Weights of a small transformer language model.
Size: 9 layers, width 640, MLP 1280 SwiGLU, vocabulary 12242, 45.2M parameters.
Architecture: no biases in attention or MLP, untied embeddings.
Training: a variant of Muon for these matrices, 411M tokens, 6273 steps.
Each number is 500 + 25 x the weight over the matrix's rms, rounded and kept within 0 to 999. Layers, rows and columns count from 0. Numbers have three digits each.

# up: layer 4 MLP up, 1280x640, rms 0.112, rows 667-701, columns 256-383
# down: layer 4 MLP down (transposed), 1280x640, rms 0.115, rows 667-701, columns 256-383
# gate: layer 4 MLP gate, 1280x640, rms 0.105, rows 668-702, columns 256-383
up667:521475490498515527475524514521473508478496484513525447500477525472531504495500494514494495489490496505548515474502457467484527482484501530517485498483506461508510418470492513510517470487523512490476547460512484492488499467491524489543530524492479539506483507485537505462491499472521479533514471502505492480497530489530497498493519487501490502452479490461502524494506505502525464497471
down667:485485525480542488529484529475497537479519457502496516489517504511495515517531504479450528503496464505545546525452501482510523526499485511550479496499498491482473503515499477504521474506522507496556523470496519479517463504507535452485477483513550517477462562482504470518457479473455519526556540523507479538475551473530487499509479486536521506487488508478487495523524522522519530502468
gate668:514510497483506498461471495517522512473491497457466553490502495478479532485465491505516519510519530456549497485511492513491494463488516442496466516445491455480461502526509451476471506484501502510496532473517510514511498475450500506518481473483510480494532486526472501539503519510478512482459487551496500482523507502547525453476523494509524513524540497468495518513527495501525532464466
up668:484470475505574448475518496458491541482501438466510502491502522505456517525530494506519452488459493481503503512496526517553520525528482492538505506524501490516538451501505494456461478514514470503515508510547546507490451525508482543485500488537484477526498500467505465516475526499541480515517489490481495508544461498527526516479518470556502516474515465521457457516496516498496535477533
down668:492492492498508469523481474510496510492498466512463539485535454506541542477542516526500489497471504453497474526492474465514534506506485498572539486515499481542518502436471501513523427497470526528500490519490488516457519497551524466473539525501472519481472522522534478475535500509496489486548494492494486476492464474582469478517492439510500483492488507473486502526510490510487511549498
gate669:451442510509542484525488517499495490519479518521490521512499518505500503530505485504520489513467450485521480487477508533485567465453518429498507487501498490489487463500466502519498519492466463462495483470494485507526489510497507501543463492486491497529509507507492467524455537513524471487504459512492550495501514515467513506491507466518482497514535519522431508511511452513464537543543
up669:532517483511504504488528470463491505486484493458480520480537489493450471496481496445486504456551492477516478496500463532536515508495524459524497447477467467480480532483497471502515530518482510462513520464527483518534515493500497541508488505470475483488521512455525443527508485519506493480533509486516526511484482515523484508518515540467510497553518482451491481524513503527522515542504
down669:523512469468506494497494510484458460499498538531475488517504523464517513509481551490507548495544533504493477467481476510567482499492512483527504528499512463467474495441503452480526530484537468509508469494458494485482532489523495476496502482491480518508487522547469502500509487487533477520531474464476487477484461461538478527483517518455490510550480497530484527525508509529502460515498
gate670:501525470486526452491520513526470436550434472520521504483490461489548502552481532496514514529466464529451488512551496513478500545462513463478508486474512469491459458488446529473538504522496518434507492467493497502487511458507488454492481533534539530528464508512503513487540533460509480479488514507509484523453534524488551517469505516510493491499511484474510544481489472528485527490513
up670:474451465478517493486530495534525526519505487530470523475493486514526493492513448500467564480507530496458518510459474536495504464535510493496512466489496492461474505524491497511568491517506462514491501481497550453506530492536445506486526504481542496501471459503515482466446508494496491541532523496416508541526498508521463487502544454490486533489509510482518521467521509510499510492497
down670:483465487440492509532516517519484521551525510576528522498509521510509507455519502516505507493451446487521506541489493523507507472489445455481503484478468509482506483511495553510469501495504492488531541497486482488507486457486524516502511529496476528511462508494458520490472539503467479510511495514539508532570501445526473511544484473495511473441522491497559486524510486507504544483464
gate671:526477467501453487472445483550538540507493505499501503505542487517476477451486498464558509478491485476479485478510467518506494502476535548530483524540540536503481489487475524527471489487487509509509508469501485486495507494460517511484529531454486489471502481515520482485464529514491454483477492494564447507453476506461530496508584489508530484466510486529488488516463488459531476512520
up671:509573487506496439523520483524488464501519496510491547532460457522506536544543502502509438538498561462541448559456478457524531483495526458510498531458521498511493502500479475520486473497524520526526447481471516511505486521491515496514486518485541469449509511534494501514519458471460507533452471507489514523512509482466472494523503493528513471481519495483431478469535488499477478512467
down671:499493502551523475497514492481478488479508483554481495473534511480511520459494467466506468492468517500498495491480508531488484501455510510469468469486555455507507505474531498532464531509529559528510498513509513486510527489491476484489506544477499448525459532518532475471506505506484503476534483511492495497496484462506510478507503511484509549457509500517509530514504496482528509508457
gate672:498503508512513453529496480503481537482477479508536491512513521505528488501502464491493502490472483512497524496492472519490531511445530491492485514492517491507506506446523467495526472488476451479522475521542479461508513489548506480518505540525486460499518483507476534531550545516524539504495530491528543521505450550487530504498501507520531487474458523526483459456515474450484505533498
up672:521495532510493505533472508526464491532454458483487465543488496496498489536513524517507487491524538521492469503522514496480512534514538485489540501504494482537500520484509474470536471529503513499487491527564461513536552531525515468504470467508491527525488476499490519495515511488536536575490469496507531491520473471474477527520528454540484481536522500481466491495475490462535497484494
down672:434503504500534499499500512497526501543495487499523507483497524483494540491506509518564487561502512472487501533489513451472546490429490512454527516466459526440511458486485538524511477483489536511535496472502518521512444454435489532493491506484502509510543492465486464448513541523528490495500499482469564473478502517532523489507512534499480451490511519537526511457506521479494490555503
gate673:508504514451489500504496480460477512500517515489416526469540499478487437503557483490506459496449452555529504512479477499466534486471484462484464472495511507500541558520489522493458512485510477508490512500466470526488494460488493530463534516469521491522477494459495506506512513465520475482507512484476528470500514497528506485480518494467506553473506535486481498520479538473473455490472
up673:509493498540485520492538539493529536532466497474471473534493540531507527541488510554493503495511526463505482484483494464468505531536472521443500517504489473516449506480523464505532467519492490514475492514531553525495491498481532449513466484465512474517493521492509502498517483497519532498533455480497464547535483542486502522496466459541524503444539485500562508497478503505538523473511
down673:476474506508534496510508510525487444504481488496445522459479498513466488479505504503479517491465506479438465505510486497492476479502547495512511499470492540476481398490510503541473482504486461513487507460519489509512510473496492484516514462467516539522536488488525516488517454490493520459510523478477478543490478493482509523511492513534536473474490464507502507503517493474520522520470
gate674:519490483564502512484472511524527480491499480522512490476469508488499506468479503503501457516509458507557482491504471527451509475517557503501520477485515527483487463489517545496501512495526492451447491489495483474462491508491468512495493508486489524502505460461508460512502531502527541495543468499489512483536498513505479531522492492480463520522508486527485551514518486523496513549485
up674:485506547496516512475459491509524497512492511473510470492471495510507528488500484480522569524507520468487499482504510490442481533486473519485487522524496499488498464493492498450500459474543506476528472521505542454512468490511537483539500509491551548477504527553470470488521475497496510459511541527537495483491498507532498480468511485493478506530491491523512508530503471498494535490499
down674:456522451537455505482466501492489527526490421466476480487470522553467490515506496443499485518519551512492509504501490478496449490517461445500478517506519503493462519496494494461500531528505482497449498515472488494476511459506499451519468478496478553508516435500483470553505528493494527494518488524548511480496492481524487519489496463492424515492486493507498509487487515531466505483512
gate675:481508505537482497532501510529511479532502507517499509466490471477522566475495529494512506456473501505533536438457469482521510510469513471470510445485522510475530494508501453497503479513532557504483496542497498499490492476507494471502505495502480500504486487507516512545466481493480522438473487501529527452503491489498501496501559491493496528474529510510491544518539491454462455532479
up675:484459465511497528534492452498509469465514498517517512494487513466487485471492518503457469480487456551555465497460498482466503520511490498531485492521464514476535544483514504485485511536490503477517499522479467484468486505515558467518451494509463475480530454487510467468501522465502453470459496479488483498547491461500502455493480523475507497494491471545436562514517516531501511499465
down675:493501516491466483531480505515519478526559504529418532489476513528453504465520503472499496518525499519551514544532460542498505538531500514482513494485538481498494572481523553521515480519483477481551517483530492508510548461492507486515500520521512493504522486502491492410517540495492461556536519493480510521511505488540463478491504531505488508472459489486517503465472518565520532494539
gate676:545503506567504487521513487524529471506533477500489473543502468522497490498457490557489527503501465472484496452514542527507508517493476461521501475480550459466512491505468505473557485475450526459531475463526530519467484482497521504533488526544579512460460508489476497482484499493472470473485507509472452502530513494455534483546535481486495496482538491505488485511534495488469549510513
up676:476518472540495452484484481532511545527492502482519546440494503484480483516517476501541531508513470514484496510467478475493481513532465514457509510515479514535449493515528450525532442497498506499473500449513489465481456537482488505513500473486489518473508494434462458523509506500534505532541541529517493551503469488504513475455509505469527484507515530474515479451541497505431503472466
down676:524574521482443479511507468514530454513505463496506533492464518498466530513536497480507498463489534511510510508478454531518441541477508512478530516452493489492487464522535523506483522544514495495532487475516473509491506504526490508473514489502531499510487507489521491485532488512513501499495498504529541448527486533516507466504489513500507506490453498487470465485472483479500462464496
gate677:510482490504492495526490507465491491459503501507536477500486473484486487516507506531486495505519449440511497484522487474455529549515484514489493505504479521503482482499483508474521497495526489476445518501515498495533510514521508516516527518467480479505529469506491533535476490555549492503508508532491553496544526493512512479481514475487478437448512492479466528480503465505515498525445
up677:542478433525505493503514464533491497502518476518533464500496493501513454470491473520475517531538505518466501505519501522485508497452530512507533484513531474502540509509500434497476476498478478501497527488497525489519525513511489531488471511501510506516477498534448503504486533487516516476482463521488479486457492497469513481496469509508494521538495446483460506486513522466492506543477
down677:457517506492510467474526484534505487522479552472516489507503519493481551499500524528533531520478524525463508510535512477511461525546531458505493493495526497503491534496513472497465463522483477463502517444473494515544493476521508484495468557487506498478468516474490505492484496493498498467507517483487476526463491510482483476480453503521503527518512531551490502512500479516490501489500
gate678:476561513474497520495467491515442517493516533531535479521488531531517530514473522499492502518504475485503498485456473528493463519492479543523515514490516520505479486440483505476516525520513498516491505517479503517508506467478510530511540517501509524486481516444477501508547520512482489463523511497504482510496499502480502494474507537500457470460468512473515484489537508516504542511490
up678:453529497538482516469501527512537506468485507537537490516465524548502506488506556489484484503486480505485478490455466497507501492450540464518487531474488521487523512547528477502518497471517480494501551486492544458468500496486494480531499501504530501504480490475503514526503509478509512501478493540517504483526481509494487522485505507512504510495524475473499445478489482525469478479495
down678:520529523500503501477497492526499512488498453517543515535500575516455511483472529512525497483502550460532506506491498488501490474465533513542526521483525470517484480505525525517502526462497500512506504525517457521476523508506511520508468491494477491470510488499496510475519526540521514471482476537472514490530476508535529525506448521537512511513519494511499517476498492491531511486511
gate679:502514481490498473509509496459523485496455504487474522498488521503481465453504511482496502533505524550469509488510520509504465513496494482463485534467499498512533523525476512486470480499473522537486450499498491494487510472502503504474491507515507533484483521483470516504509553477478509488479508518509492503502488450497513509473478490508491479494556496469496516509504508510496491506508
up679:539485479501496509489532525475495476476489549479520498463490499495505499485451510466481501472504477483500514506514504536523510495484478530471494481486499533483493482522554506511508491504536481483510478534489523504512489471514483533483483496501519485516486478495468517488492561464522512511515477497473452501514488514461521491503491453505505490474502491469492483476497507490492519487491
down679:505505530424514481463516494503500469505484519544545522478461490503514517499485489538514488490534517477483485508500527490492486510489529458525513520490503497531496484490473491483499534513508528482491538507473505481468506533523482501497517498532508514515508546535471473496493506500502483463480505468490480524514484459487511464499487560487508465481499509531517486496508509496460464512501
gate680:497499451508494488537481525498474523522518466473471521519487514463500534520461503535480543509517484534492461548486522478541488433487483522494499486461477521493502454509468512485523502483454508554474524508505519520555542534540531499476450467504476526523511502485475522510519512493551479520482480510542538475513470494557478483523498492495488459513503482510495486527526509519521504488504
up680:523533511549441511432502511521532523502506472476550527481516507481525450508496516503493498432454488499514509516519503525490503527520534507528505526541495494544510509480536501500462566515492483480496504518485515519530529478501515481518522480532495433499475488501477468522526457481474505496495485507503512467506503511516502466524462500521470519459462467521445494493494513499498491501514
down680:509471499514473480494482521503500501534506526537467495518500554492522521535512485542493491475524538541564480469498484556477501536466487470509513519516469441494495512519554501491437506548502541499530498536486492508513517442448519484522480512490488480537498533509508559475507518493454492456448500515452497466504502468527501557510488514502525518479466507510502505501497531497461508498502
gate681:507478551470511509510525453530540481507492477526463512523479479505580534502472520486465490480502518476489529448522510492498470473505543505541510505535577485501559490493489512488554523530506504513507546464503498493555512487527484534512483503530487488480490463532481488488518481497493524549495491514547541482498507465501512504499458481553453513539510459497500463495462522482496487505516
up681:533501501522479503500519443465488513519523554462486528509428512487474510484557519514457484474528505494504512475464500467500474531517501528500498504517530521497525496504485493493512493485505467489532565468511513497503512513512503498484445499508482494521497486523526470449532522505509475527509482528469532498504474518537495509446471465525476485511491535471481513486463488564511509502470
down681:521520456496481522464518483492466488507529455515506498499511500474460517446499468508468514478522513485520497449480546501503475533512449470552512511507501521441511467505499491483497546492476512485510519504490494477503473486471480432540490517533494461510459524484507513535499492504523472541523435517509498498472516482491528495457471461482478502533517510514547471467473532521527512509478
gate682:486508488506543550495526462478515522494475456474488518506497467499475504495487479461507485457472485492481542487527495463511528470464520515442490534500475479505452479471512464500478514519499563458492474489535490464526527487448516514542470517535534466497494457490498536466509479475508423496452543489523507480475497511525532512454494504504510487494487466483494496510508447489480542496496
up682:515496496496505471489512481495459456498491545492510494465528516505471469468534488538503520501461551499519446465515470533488504528493482521560489490445524531510541535506539497500513458512545506436495502506485552527500507511467427518479521517461481492483504491501492503506525506474517498505505479490512464506535477485510492491520496471526480489492542504544516490503526494536507492501486
down682:505510492510519503516536542486511518526499497499505523497503498502499475531521505462520506490502522470511456543465491496482504538529488447440501518515509477471526490499507487506491469485500492525505450441529490504458515499485530498485495499553498481496491498503506487475505486479497509502489431517491489466509479494470500523504470514477488501496493480507531498484483498508496502474481
gate683:467521479516505474465497500524453488478427525493502513498495507407476525456515533536473485540524455493485473548493470459542482444474479526505453488494523476479579544473498548497430503503481530460536535463537474487514476495469483495477490475485527515517528551491486519490491500523542542494468482550516496479500470496471511480528452527476498527496534475508438526518502502485469482499517
up683:479475531522479509519474504500505493535506534438532523555541566527513495493546494505545522517516535522416525482499525495500429479524495460546546494514529511532486533542529493516527505577502486531472498539489514490516525490526508523544519505515531506489501475514477509487550488486503478465468489443483511506515571504516474448505505483483503497479508532458482450534486492544502471512458
down683:501487504505513486483515515478521480524484544497465532506457476526476524501528515506480482513442500488478543437520461502477522534470536476499500523487513472469561534534551524524477482475517515528476503504468530501498542471483527468535547523508509492543486516488479498443473506533494500499519504480507492494522486487528480497540504483493485507490504524452486523520544472505497475478521
gate684:532524472464498450475483536511484516507475523503532531523446518532495504475492507524534497466529479505471516534517482518489480505537497465498512519522516526512475513479477473493536518504505509495510508487516516493483520471514517482492508497535481526497553491480476514491524529471508528491506467491498468508535495496522456468490449500514471515483480518499564483480473549534499446542490
up684:492511508469464503479462523514523519453484519490517550536483501511505518541554519457498503459467443491477470495497486523488509497486506453492489475491488505498514456494540485531523513519490492522518488489472533512498508490501539536512513482492511464521498511474542532491511461508502519537443489466575534477501455513487477478496516485520506491524476522498543483507469496453494503482490
down684:522509513467499482522519516503514522489504503550545532508501532461503478520499533494497455469553533520499509478528488511450489523503463451485487514554491546492500551483493498479508484493481508530474508449468535482509535490450505472527478503480507461459459501491496506511472479489504535504434465504486525508456468524481528498512479521529506515512506513509509513499499487546469508462536
gate685:504473466485518474503482519500492474465494459469470483487547532477474517526523480481493502523504533493481492515482507475472496501469475502523516488471494510511549446491437508517509505504439479576499459525472522490480505511538460536474548508481547477503507525500499433500488467481499522494499512430516479509499496477520508543494527479493515530501555514483471486538492497485457499489470
up685:493473506525516514462504526531524495476477548559459462548469526424512497481482491540531523569461525488486510474519493470467523487504481497469553493519506431488539472472505489481491552499447457556470497491503530461475501491501436537467505451509468477471531494503480466473523471499535521463523509506512488498474447526487503543487474485498529502475506498503502474474466474493466526514488
down685:514479534546518512494492516474495503490491537501480536523453549505463532491461499515523484492472516517473467488469521504471538498506505517458501476514513536499466477485532489530511495566465492496498518510511471454480441527454467502503491481531495505550491500474472487504518484530518521495507498519512527521464475555426506561533520464501535513508481453530472485492470505550545474506532
gate686:512470517522513509501468462497505554497494512494490484481503511468509523513491511501499540478490488531490519471494505491511521451507500499494521517534533490525511481482522478467500451505517470522496467460521482474498505465507475491508517456512496494493515496413504510450494497464514523488456514460496500488456529525497452506508488497498469482474506497476481509484491469513513489481516
up686:505496496492518493477472496462496478465538485512518485503498500526509518470505476479462498525507561519542542504511534495495504484486486507526465493525490474511483481527535504469533513556515522503513465512480514506460488476491515452502474469498513542502481479477498489490493481519478516486529450499475504491477461537489491482478514527505497497524496475519522472467532477510469490494496
down686:509493505471506492504509496475503479515542540525507513482543500524510477502489479496514438487504517501503461527502521497525517503533483455519516505534480499489483516501500516467490489526494516528510490506491493505470507497487482499505465523506496536511514494538506501491511489523528497480511465520524495480528474494492510526501520507517537465520537501527501506505516485494493510488507
gate687:500530498487476492417520507481489502501519539508529459483536445539445493522501481483493514539489492486513516492509502524500473511454463493530499497523460487540552511506497464531512502481478502518511496523505453486479479473504493458505492466475488505500488503518501467487436490472482472499450512486479490501517475514538526556493516506479473533490478467509534477502510476491494506476481
up687:493497480508489467463529508485474529503500509491528484452451507507494483495449527474517480528501472499501471473478526482469448496511500481513498471493490534503510496487514491573489512510487493517527511500532500510489489464495478496525515488472528502462524467485470503491522541484509529525493515520489515489521554484479507540500549504505482523497513462498497458486481461526510472443506
down687:516447475515496475459493516517492458458514473484507477476542483468489508547506504536491482479528532498503530480466489499504507509528441494536495521491460532546500496506503468492532475512493535485527484499498487483503475479470486525490507497513502478496482515495490483496514539504468533492482514524496446506439522496503527475489533495493560468538479523538533520484465512458464508503459
gate688:496478511493503484485525508480476500534491478507496448536504500497485532506519473487509540483528477510469491535520517537486520494509537457443512485479520520517455484480504484486552491541462497497489468534564502508500462458486544480467484506468491525492477513501506486498504494486498486468518487478464543484505500506474517507484505507471523525530494479499539477536521445534495485519523
up688:487481533529517550534471484504465522514482460497456494489480478505456504531524515480537521460495515461527486516506554515471527508521523457486467505512507509543496497510490523511492539500463466491478504518550519498492438511497520504451495500492471534538493557490481521495491515496518508500516529470469568502478494513497495534538510527491484523475481521489539488534517515466490500522469
down688:469491525493483460497507510470451544468541479546504514496474491515526487517481503509466554512507495473485482524458521475528488523528485494513476528460541475488467516442489504548488503560510511523523484513474504537433466492512522539495469502508542494512532460489537464436518534466497486506466511472492503513473500478497549528485505446495530487530510527517509538540508521476495498494472
gate689:489547465482507523502527537517485510480541540496459487483504479486504447502515511516495520566491506488573480505467508488472490481486461505526513462509522519469478491483490503484507478469497485510451480525554486557473505480514482471478528488532502465539490497517495524489526503473469502499484492488491490523492479555459508495480511465465484497477502526493460489478441564503478513475491
up689:533532466481540512458506497507510534479475502491510489470506495520509510505461496498531499472508469508484487530494495500561498493467508535539488503517452531552502455527517497506465511491521525539490451515463508524494458524506448524501506445465468510495467543514559498475506490484477486501528449509488511504546478527495487524501469498508574538485502459460491475486493502501516473486489
down689:482520500480461479530544505457475535486525512490484507516488522501519477514502501532503506532487455474516513504459498439517517486490463502550503517490469537489444501524500507472495496506510507435502519466504522504500507519513498500492450518510524487481497508523508472538494513490501473519491470559486493500476440539528516491505498501516469506495492457502508530496455493469514478492551
gate690:509485529505468519477516507502549464488489530527444537493505483457514489510470537527472481563493521451514429454496508501481450483481526536515515475517479505469483515557472478513543485570511487486549515505543509525523472491507471535489530462541512489493504522466508480518503516470457476500514501466518506491520479475511526489469499467516509480523488476486466485492477484480485504518542
up690:521614502451522507478483483499525492500506498497503499550538466516475468487497506469469522508510503526488498485512487477452551487494492479484533508470491521473501532511503496507468513452491486505459513496507557541554516524527517449500555547575466463485484472524543530513510536488454493476494493521481483496492497539523538518492450487493465476482494492528509513520511457509496546503471
down690:474509490510480528515489504488498491515499499496485473482499476545524478524503481468520485506472499497487485532517533477475502507468519504515500524490452497507501506480499499519527504474499484529475512512495501552498542501437469501508509483496466479505504446513493544529495508512478530501509551474457513503516468531448449549500441538498489486485516459489496494544461540498526533562452
gate691:517562466493541521503506534437509497489553507540546540496490515482534495520480461525500513513502512478480492516476476493494506506484496499537498459521485493540482539541541543477513480523514525490519508457499513518468491501503499524513608523475475516510527507523525494529527468500547539504506490525475458475551485534536498503522521517554502509493513514462425507470478536503499500458473
up691:491498523491482521500485506507518518483517509493514528502486480431514482459470506529535502524476495511503503516509512520533521507528443498547545490526518546496485545484477503521495534520537491509511470471514483519516465529499538514501523513537468502505446538473463500533483498503499503493505482460454490506483484533543487506494512503474548458467480493549536501507513497527497512499512
down691:530493502514457466518517486460500527454485484500520505472448514476489524497500460544502478479499484485519536476507476562525511518500484502530505482536512474508470536518486554500514523514570529472477461451512473502496512536510489457510530508549504481491487498491503533538512530506516439486502481520480493533470507470518536466462499483511523498499487473530519525506540454532506474529484
gate692:449508500469526502482508486525502501485470488482484525498515471511491522500531538475511496512458502535523492467488493462526459473520494471514466473491462496505499485482518481480544503500527503500521504525507500502512509508502493507496501498516509492452524521515458486517522469524510527508526499523532512466524434479460521499474494530515488525515513499468480517494534480496495495492482
up692:462506507479502483505480499516513450507491550451524514496524488460507497510492494513479468492527468489538509466499547499521491492549514497463498502498496519492484515501512515479491505448483496454527543499525529516463480491504493501473507508541472523536469492529501574515495486511516525502524459502486504502528486500516517538496526505481523509521458461551487494515494459543499504502459
down692:518483485506549502491484491502495459530491527494530504497491511432507525450488522504505533497508502527512500442518502491518518533518477499501494508521516499539483509507489469535520521495490507477487501489481516522508500464528490487501470496483521513507515480486503494470496469499496439528490538499475526503502483497494496469522508523514526494452508518517502488517509466519529482539512
gate693:494489503508472525519492517487506546474518546459506495456446456499515517508486462528454499492475497502493469459528510538494474528476522485483476471478479501459541513451471529554472447568493499510500529479518510543489537507491538499490446467506484498480480510477513507500519498495500485522468543524513501546513549525512503490447500484487516511483502541493456537510484456519479493480509
up693:484468502542533485534482458530509479469524509517515522455500470513507481482529514522478449480477483449492472483526519467533500549529503447492484520471500486485532490479496487484577465513453524510545534519520530569472548472482502485537475502511518509480492511517518498500532510534483503476499526528520504501448506551481464466466528499502469499489491490524500514483481463541506517466524
down693:531551499503519493453521489448493465515480503469535482519502500491517521487505539485498485473523500487501485498462494509522504485492545471487492534499467493512496505477467499517463546509475501462487477531521510502456512524522487510494496500498470537550511498547489469520464496515473468486538465488502509546515504529486514510530488471534487485513515514489496491471490464539482550516478
gate694:527533494547507491506502526514537519515523515531546522496514499523515527487484472478525536520463537470528499527522497511524561508463521488449489502513505513528457497495525505494496502496486464484477466528509478526510523471503522529473499508482475506480482476478477497428526455495515531496465500495491494481469472496505518462499543509503469478481508593506474517515470485494465537514485
up694:485499460495520495465513484505529464446502503472528523520489502531491499487542453531460466495470483463504516467506474489486496496418459520459518481521497482521492517560526489447498464563493517466517508481489493482455522514424482501503556527510492502489443550523498521484470510467526565532532501523510492495494487513470525476484516529509490540504524521524490530508464488462506495484469
down694:492482478451451482516500480492508536531488488487497506527471503503469479469526498510477512514473480518491449469497433478505528521535470556519514453437503504495462526464479525487493491479512486501445553497479469512489484495514541527448507500498494518521523512490529504496474508501482504491502555463482462487529445504535548465478522510464532532526528512522527496493563485503489521526500
gate695:504488497507549545524478470461490481511463544494495511509503493529463484507500512461484511534472496530496490503506543540555503489508490478512502489510509512521521496494489476510447545472459541503480507480485504528550473487519491508468500467522469451489529457507462489512509498491494458545441514480476493499498545473543519473472560518492509478541503532444491497473526531490479507540497
up695:463512529420500555503517482475500511512484510513502535512476525500482483489477528500505497445469472520521498468554475479462518522501521518488494512482494506491489528528551506500542533504468513505420516502493459508574492437475531493485478486501506502510535509500516465477470516512521479511511535518476508499556517522493478505479524498527496520510493507482508499472512508468480521506496
down695:481519481516467452449509480501475510488475488511549488520488458506481473462472471463516515507520527504487476475491527524511506482489513498533500476513489490491545479526495500492488525490498556522515497473506514534531536482488531510479514476490495557505555525488487492503456509530457469505498485482474478513502522498561525481468514511489471519485441507464531503472514502473517490492544
gate696:588507531491464529485482481475539513528506544510530489480489510499476523492487510500501518505499523498518479520529489514508463547482471534500509517481520503493488459470549524538476478559536476480522545506531498481510497460509550517474538503494524515468496480526497437499525494511455485474500507466487551510509494500535464506517497465502569504536488429442502470487514475514492502480503
up696:485508486490459479510492516511519469504522548514470457505529524542495495526488496532456477462472515522498470551465478465447522507481525472500484516503486521513524488513538500494517497476535522499548547500536518511497484507463498493498463513480482497486478488523538542520490462480528494493468526487483498456541498487528534534519517503523499533488518504516514577526498507511526527500522
down696:486459497518474507522456503489507530494514504523469494456514537542481475468441492497515506468511461501430508488488505476443517527462521462508498500556518550504490504510496449520504447495551469503496517492460448490515484496470457525511456509494485531486481488512571518511475503521502508461468514523496489480523513506493526495510515519497588512499496516516433545528505521479507517466464
gate697:509486503514514535489486500550474501508479540474511499446487497514502521509482480431474502501497519540455473516483497517495468493492527477509547473513503536496480475459481487545513559485530511451506478472540490505515531498476463529535513480488493485484524507519511475533462463519495547538542497472483475503477508519534538537528501510473441546476533510516478541517466512486479485508442
up697:475454524471431483501537467481528534517530531497502489540559547452508501506526475535506489504463463475532499508535496482488469513466471521522479509497505510503543499453498544475478516486506489498503519504496522534495504504466488539464521498475499526477499505538517476485488483487472466523500509501449489483518554471508491500528468484537491453499513491497529472495500489468560534472518
down697:464461459492518486489482477518504517501500534527475532487493511503527498489551503525500548506502513512557497537488508497487511499513455533492485533489501461546523496512523495508512502509524499493496502524502508476475478529500452466507528525465503520490483532518492477588492520514523480488488472488530462533454544479498507449481427494516518482511499503497496523492533511487504469504489
gate698:507521506528527420510522497540484484464494499480514506491470529466509498531555527460519513434536494544472501543472523516536456514509493518476469500483499512499456533471534535545486534512490493506477449499530507504538512516514485513493532545451510506489509514501466510539485517541493478473506536494527468482532523497482532482459557503516550492508468482534547508516527483488500466534496
up698:460462450517520520478463491503517480516504475507509470522519529478484509488483522482518499516493531490516488535475556508546546515459492499517502505509497496536477515499529520516464513483491524489492481520536512521518490542485539523471490503501492507554499490491480520487540512477492479474505482504463505493461465502528549427502512456521500536478485459472498450518494481512543531495511
down698:533501474524518533518498529480449520548474504538500522504492526456455493510515455493506467506497478487527499512447532473497529546483477503481511511511515502469493529493521513479515533523457500471511524497520530488490451526505519512506462470483473515491480508523525537489503506506490560546482493496497529526484453511540482518472476559476491486485517477487487508514512546533491529504496
gate699:508493514554467516509506506478505483509501506509518474495496501532495498537488466483497494515496529501531506455473495500466532492457525502524489470473535514499481508516460497453450475500498452493510456514513546491517464457516451508493475501528513511503485474513462480472510478513480478517492466474511493471489525524473489532494507463478539463514466496476473475479482475531525500507558
up699:478549489460566528504494523472442548477526525485488524477522513481536477497501511438460503505495504494470488453570467498466507519514493511511517516517491530460478485448531500531503564535490537511477516468481433517465486485471580476516553510500497504478510518504533490546496551469506492477503470507480473516520499481552529487482511575482490489489470485493463501519510541481523517456453
down699:499492493506519472442532479526470551463481551511468564508515476482517508499453527542462530521523455524488533470453526515465495507503524493469522476508498522532518506437500520543570507504537504479464516464531468526505516543484534490505511480517489504479533508514525487492473510493509471470524547501518522557522473525525552424540513456517456521526487490455500471510535479463512462500498
gate700:516511534485503514502462507483525523501513466516508511471499539514503471537509523459559493484483489493491530504495516531535489511520472487497519492488508499488462510496526496483504472506520488501531544489500490526476500477491496484489487528559496505519532526475521478454518448502579529450502466465455503533489550499498505503493499514500520532511463429510490509489523497458483503500543
up700:506486501547520475483524481478498501516444549481500523478496522514538507559528510453464508490522576515506485466476540523512487495472463491499544461527507483495482489476520502507505438467515516493479495521553559456494467504449497474502485535529470528531492534482520435514499474538483492467519494497533541500475492511512500497451540533481466472485519489445461490530508529522550500503490
down700:490485497506478470483475514500456473476484515519488463478480522522534542471535515516516504530494496481519458535478491544504462502478436487464512522481498561483490510484480554518488510470506513511512476509543556475511486520437485530502509548554546505521436491485477458539499467529472428498484507536535575467518538559535524495476513550515514455475514491508525443449522517510518521492512
gate701:491476499487504506537493522522485487497495487472496478506477487503501573522503448511494510488489465503534468488511475505480514522503503503495481501491484520488514521493475485536490507486487481510489514515474472516500472513549485500486456467480443520510517521468513487466488552486455481533510519552495522482491525546473513476521512497502516464495484518508459491502480512450541464516498
up701:499494533542461488497524528485527501514506527529512515521472530470504500445482452510467527500464512529499496500524507416523458491553517463455504465492537548464505533523503493476525480510520511468474461492524460510469494513535503462515503496527492511493542509537547520435529492488456550505538455500486449494531515500519492511506454494469505510482490533515509454501482476489446477529484
down701:492464480518481485477507487501483496510492497493486523571516471512493549497523452482448502491526454534514473470489484512507499485459502477526459516503513500498456476498512510531522525492453528542476564503513490494493462497503501478456497498468487504470480540524482497524430490508473532535516488524465444464483477537508516477471535483471523521511486544512517446519485488512488527493472
gate702:518475471411478507508480516483524509467504458507428519516481493518482459486502508499465540490516479518543505502480512511555519454464507523479524549511526478472544505463521481475517442496467499487501494496547488456530547479465446486522539474509520487487544500511527499451478483523518480473506526533496486514529473548502474457458477457492570450514497478491499514523489540470548522535549